Each number is 128 + 24 x the weight over the matrix's rms, rounded and kept within 0 to 255. Layers, rows and columns count from 0.

# layer 9 MLP down (transposed), 768x192, rms 0.31, rows 236-282, columns 0-31
[[104 110 168  92  77  95 202 158 156  95 163 157  97 136 146 133 144 145 129 125  98 125 134 146 133  89 167 136  86 151 123 126]
 [112 129 133  86 126 125 113 141 132 148 126 104  92 135 142 175 131 130  61 130 155 137 102 148 164  92  99 101 185 120 148 123]
 [128  90 182  91 106 117  89 141  85 172 136 143  92 111 163 127 154 133 143 130 128 104 103  81 117  94 128 128 137  91 143 150]
 [128 150 117 115 136 135 151 129  84 117 138  84  99  83  84 147 143 114 127 118 130 165 125 114 140 102 137 147 140 111 105 157]
 [121 151  66 109 146 152 182 136 165 103 130 129 155 147 125 162 152  97  94  87 153 104 125 137 110 146 101 103 136 137 116  52]
 [115 135 109 110 125 160 101 107 132 128 171 125 129 126 118 137 126 124 109 162 150 107  96 133  88 141 180 150 107 174 154 158]
 [162 119 131 127 158 111 115 133 133 131 159 118  96 104  93 105 132 131 124 150 156 157 132  97 115 135 105 166 100 158 148 128]
 [128 157 130 153 167 143 114 158 106 100 158  73 157 149 135 139 114 140 148 114 182  98 141 122 112 129 124 127 133 164  95  73]
 [136 129 121 139 162 104 119 120 106 140 138 179 111 105 108 123 136 109  81 126 115  84 106 126 145 131 139  73 113 143 133 150]
 [101 173 115  93 112 136 109  96 151 118 161 134 135 174  99 191 116 182 144 172 147  95 131 193 144 113 125 123 118 115 144 142]
 [129 139 113 128 164 163 153 156 142 165 140 145 110 116 126 178 113 124  58 131  87 132 114 124 165 129 109 107 106 159 179 154]
 [106  99 128 124 136 123 111 102 122 161 100 154 144 156 129 105 100 140 104 113 142 145 144 154  83 137 138 136  99 154  84 135]
 [105 100 152 163 139 137 115  73 157 145 167 143 159 144 123 151 145 123 143  99 122 172  91 114 136 122 153 153 112 106 137 118]
 [160 140 158 159  80 121 148 107 109 141 127 140 151 110  95 142 111 139  60 155 124 141 106 123 118  96 160 140 131 157 146 134]
 [ 99 160 145 105  95 133 102 136  95  99  85 161 167 148 128 149  93  90 154 145 155 112 136 118 138 105  95 163 153  86 104 137]
 [146 109 120 126 120 123  82 113 131 141 105 124 135 122 140 140 119 118 148 110 155 161 131 141 163 161 139 158 146  91 174 133]
 [121 122 165 100 108 156 136 139 157 144 115 143 116 134 131 138 120 113 123 164 135 144 209 135 112 102 152 125 118 123 148 136]
 [136  83 140 148 133 121  88 138 124 153 116 175 175 136  95 161 136 129 154  91 133 150 104 107 115 165 147 123 128  93 143  99]
 [139 163 131 130 145 113 197 124 135  73 111 118 138 162 167 166 130 145 140 144 159  98 118 111 122 120 124 124 147  86  67 114]
 [102 111 100 103 132 165 113 152 135 138 118 127 179 138  96 158 122 141 142 148 107 157 140 128 129 112 160 146 118  97 132 143]
 [121 116  85 139 175 106 118 144 114 114  92  79 116 125 126 136 116 119 100 139 108 137 131 138 133  94  99 118 112 149 117 131]
 [147 152 144 132 132 131 116 135 138  86 201 141  92 153 135 169 184 100  98 138 158 107 134 178 111 130 111 106 131 100 153 127]
 [111 121 115 121 125 108 160 112 167 112 132 123 131 109 177 144 118 124 153 142  53  88 127 100 130 149 100 103 194 127 153 132]
 [132 129 173 146 155 115 135  68 115 143 100 129 123 113 148 132 108 158 174 104 155 113 140 106 113  68 141 138 126 140 163 102]
 [121 170 162  77 127  84  95 159  98 143 129 146 121 177 139 110 171 119 110 176  99 110 100 151 144 139 115 114 101 125 163 147]
 [155 122 136 109 132 123  94 139  92 159 162 107 162 139 157 167 119  99 203 130  93 111 137 120 165 151 149 132 156 120  98 145]
 [ 93 114 129 152 123 174 114 104  84 135 134 129 138 134  99 140 131 149 176 120 133 120 154 135 145 134  90 143 132 108 110 119]
 [141 146  88 113 126 101 128 143 127 160 184 141 121 182  94 114 131 167  64 109 129 150 106 143 115 125 156 112 109 115 121 122]
 [102 124 155 112 128 117 165 138 146 111 118 153  99 160 112  71 128 139 133 141 100 167 122 137 114 127 112 125 128 126 102 117]
 [135 163 127 172 104 123 120 181 112 168 128 136 113  96 122 127 129 141  71 149  68 116 143 109 121 153 145 142 117 172 122  93]
 [128 133 136 116 145 154 143  82  99 120 132 106 167  95 137 111 139 117 170 149 110 132 132 115 149 133 120 129  99 126 150 127]
 [103 103 148 114 141 149 112 129 169 170  93 102 160 143 155 168  62 121 146 124 136 146 156  92 107 124  97 128 139 162 127 120]
 [140 107 117 130 112 134 129 130 138 128 125 140 151 117 132 152 145 142 142 141 122  90 128 144  90 146 129 117  98 146 132 105]
 [158 100 151  91 171 136 133 162 130  56 151 130  98 140 105 116 133 142 132 129 115 166 141 110 162 132 166 167 175 178 133 155]
 [141 127 159 132 167  93 106 135 168  93  94 149 101 153 126 115 168 133 125 110  94 112 142 113 157 137 143 106 149 112 173  97]
 [136 130 136 101 147 136 187 167 127 130 105 125 141 109 173 102 153  87 143  78 139 102 152 135 137 154 182 146 148 154  94 151]
 [112 126 184 156 140 135 161 150 111 175  98 104 128  98  87 126 153  81 105 160 162 153 105  76  80  61 121  75 115  86 168 116]
 [150 130 110 110 130 124 114 137 169 123 125 153 133 150 125 126  98 146 171 171 195 123 135 113 140 104 114 140 147  90 128  91]
 [131  89  92 106 138 145 128 148 140 140 150 118 134 130 125 105  75 143 115  75 154  89  92 130 131 141 158 143 134 123  98  83]
 [102  89 137 160 157 147 142 126  82 115  88 126 160  52 112 116  83  76 126 172 129  97  90 143 140  35 130  88 167 143  72 122]
 [100 143  89 130 119 101 147 152 155 154 137 147 144 126 148 180 105 126 139 134  94 131 122 153  86 153  97 116 167 110 162 107]
 [120 105 138 108  88 127 130 142  78 120 140 105 147 121 130 131 178 139  94 159 172 111 124 125 108 114 128 131 128 149 145 141]
 [104 132 106 116 166 115 106 142 116 140 134 165 131 112 129  84 146 135 122 105 124 101 127  94 191 105  91  84 176 107 155 186]
 [151 102 123 131 124 111 110 123 102 118 106 115 151 122 168 125 139 131 107 120 106 100 187  85 135 145 125 157 121 159  71 123]
 [120 147  97 140 147 155 106 152 102 109  90  84  63 137 185  78 124 168 107 127 104 105 183 118 130 140 104 182 119 151 143 132]
 [125 175 130 111 111 151 109 159  89  95 108 103 165 109 162 117  88 119 109 170 155 112 124 171 154 139 135 124 144 114 128 141]
 [140 127 169  55 106 128 105 166 124 150 131 129  98 160 138 112 125 130 126 157  86 122 137  89  83  79 144 144 166 144 149 136]]
# layer 9 MLP up, 768x192, rms 0.287, rows 237-282, columns 0-31
[[106 135 153 140 139 120 131 172 106  64 138 156 119 135 128 120 138 140 145 143 107 116 150 159 114 134 142 113 128  87 150 124]
 [178 157 152 165 111 103  92 156 157 181 130 127 132 117 126 107  95 130 144 139 131 167 128 110 120 143 152 111 170 122 137 182]
 [145  74 121 149 112 175 156 111 107 134 104 114 143 115 115 123 170  92 141 110 163 159 159 179 100 150 152 128 127 112  92 135]
 [150 131 104 110 117 145 182 101 144 120 121 107 138 144 118 112 123 124 139 146 126 137 145 127 154 149 164 104 134 130 121  99]
 [112 123 109 125 123 127 127  90 129 139 109 151  93 146 120 152 123 107 159 116 108 167 112 107 113 172 152 149 143 145 138 137]
 [162 139 145 128 126 143 137 130  97 153 148 102 132 116 133 140 119 119 123 105 134 122  93 104 145 148 153 153 112 123 132 114]
 [134 148 104 138 108 127 122 134 148 148 146 142  94 109 141 115 118 142  81 127 110 119 145 147 125 113 114 137 133 136 133 164]
 [147 116 105 146 192 131 155  75  97  88  82 112 114 138 124 146 131 122 127 145 110 130 129 128 142 124 144 133  94 153 152 144]
 [162 156  84 135 141 163 136 119 119 189 121 130 112 143 103 100  97 142 131 164 151 132 159 129 105 140 150  75 127 132  89 189]
 [144 129 132 101 176 147 162 145 135 110 176 133 114 125 120 106 118 135 117 115  93 130 153 118 139 154 146 115 194 127 167 138]
 [156 109 141  83 123 132  98 125 125 100 108 126 119  97 138 141 152  85 131  95 136 113 129 161 116 130 130 119 127 128 127 133]
 [108  95 100 113 104 121 157 166 115 176 125 149 123 118 137 132 121 147 128 144 114 151 138 135 119 138 178 168 112 126 130 149]
 [125  99 122 113 147 138 143 156  98 140 152 125 139 160 104 148 104 136 113 158  95 149 157 126 109  98 147 122 112 120  69 108]
 [128 143 125 126 123 156 100 164 122 115 123 126 102  98 112 123 129 152 119 119 114 129 137 105 151 120 104 168  87 110 133 122]
 [137 140 104 147 111 123 157 137  68 157 159 143 122 123 152 109 136 118 106 117 115 156 143  69 166 148 134 134 179 137 110  83]
 [158 132 149 126 119 113 103 125 136  97  66 104 121 168 133 159 134 115 140 140 121 125 138 155 113  81 103 106 158 151 136 168]
 [104 135 118 137  64 130 124 122 115 145 131 139  74  95 121 127  65  87 155 105 102 131 136  62 105 126 156  72 105 113 169 106]
 [120  97 118 129 147 119  99 139 130 157 122 139 117 191 102 146 118 130 152  87  92 129 130  97 140 138 143 103  88 144 163 154]
 [120 174  95 166 166 116  95  69 142 148 136 101 143 135 155 158 168 194 144 131  89 128 144 118 104 147 144 107 141 133 116 142]
 [149 156 103 125 167 117 157 142 151 140 104 126 150 103 119 102 171 142 137 126 180 151  49 104  95 134 152 136 154 104 162 106]
 [106 151 171 121 170 155 157 105 131 105 130  69 138 118 151 113  92 106 131  81 142 122 122 142 119 130 117  94 115 142 174 134]
 [161 114  87 119 109 108 137 145 110 139 105 117 133 108 156  81 121 114 104  90 152 129 162 132 106 121 142 158 115 143 123 139]
 [149 132 118 151 126  91 149 123 130 135  74  90 114 107 129 144  85 119 164  98 166 175 123 140 112 133 112 146 116 140 146 142]
 [132 125 172 122 110 125 135 117 119 107 141 134 135 127 140 138 134 133 103 106 117 149 139 149 137 151  94 129 164  98 107 166]
 [122 168  91 186 126 122 108 136 100 133 142 114 155 127 129 155 101 117  95 199 122 121 137 118  62 103 144 133 113 120 163 166]
 [108 144 105 119 150 106 133 151 180 127 106 122 145 138 126  89 139 116 110 120 173 154 129  73  91 151 165  96 110 111 129 126]
 [148 147 144 115  83 127  94 122 114 151 135 135 166  90 128 146 119 133 129 149 140 127 154  76  93 159 126 107 116 158 132 134]
 [123 121 141  87 126 142 151 134 140 119  88 123 106  99 120 154 146 101 167 152 125 128  95  97 154 154 167  63 164 115 125 146]
 [175  98 109 130 114 139 135 133 151 124 114 135 123 146 151  69 106 132 169  96 143 145 117 148 109  91 140 126 110 130 100 103]
 [121 127 130 142 153  81 115  70 116 138 113 106 164 130 164  85 166  64 170 131 122 132 154 142 109 144 151 147 128 114  98  85]
 [130 148 129 133 116 143 142 172 133  95 129 163 125 108 165 144  98 100 140 104 117 143  99 149 135 147 151 124 149  96 139  87]
 [152 129 171 144 112 106 137 107 164 132  83 112 134 163 136 113 108  79 115 130 105 179 153 117 144 105 133 146 127 133 127 132]
 [116 142 167  98 103 135 128 143 123 113 120 123  78 145 133  83 107 109 142 138 131 135 158  99 118 140 115 130 119 144 123 155]
 [126 134 139 120 120 140 160 169 110 112 155 126 109  89 132 168 148 141 137  98 115 139 155 106 121 153 112 133 164 146  90 133]
 [156 114 108 107 147 102 152 123 163 115 131 130 142 117 113 133 142 112  72 147 162 155 131 116 136 119 101 148 149 106 135  76]
 [129 101 120 124 133 106 136 115  88 118 107 106 177 101 118  70 124 152  90 145 158 155 118 132 109 108 151 128  91 166 173 140]
 [127 140 121 114 164 117 130 121 125 127 142  91 170 119  76 144 137 136 144 112 113 117 146 127 139 142 136 129 140 140 148 131]
 [131 124 180 150 142 127 144  98 150 140 110 163 106 117 159 117 129  72 118 109 133 136 167 103 157 113 112 119  95 141 131 121]
 [174 135 140 150 103 144 150 132 100 155 110 134 156 102 152 109 168 111 141 151 129 109 120 122 118  81 117 145 145  74 162  85]
 [123 116  87 122  91  94 105 167 135 157 127 141 147 168 113 105 163  71 135 106 122 114 121 152 162 148 122 147 112 107 111 118]
 [129  92 126  96 137 109  95 148 105 110 114 142 112 144 127 139 130 130 118 102 142 126 174 118 129 143 147 152 144  83 129 116]
 [131 133  97 125 116 127 121 134 102 115 155 133 119 127 137 156 139 123 103 135 110 111 126  70 161 111 126 142 139 126 125 121]
 [120 141 107 157 125 125 187 115  97 130 138 159 141 149  67 130 153 154 159 123 114 118 126 120 126 147 127 131 151 128 105 131]
 [158 124 125 113 122 112 139 125 168 117 123  96 127 120 144 140 132  95 131 160 111 160 101 159 143 135 107 114 155  82 137 133]
 [121 159 116 153 134 126 147 108 165  93 114  85 132 108 107 186 161 108 140  98 139 133 135 122 110  94  94 115 168 151 144 160]
 [108 183 142 128 127 122 129 100 133 133 110 158 142 132 107 135 113  96 141 132 170 115 104 112 132 144 153 126 138 143 131 159]]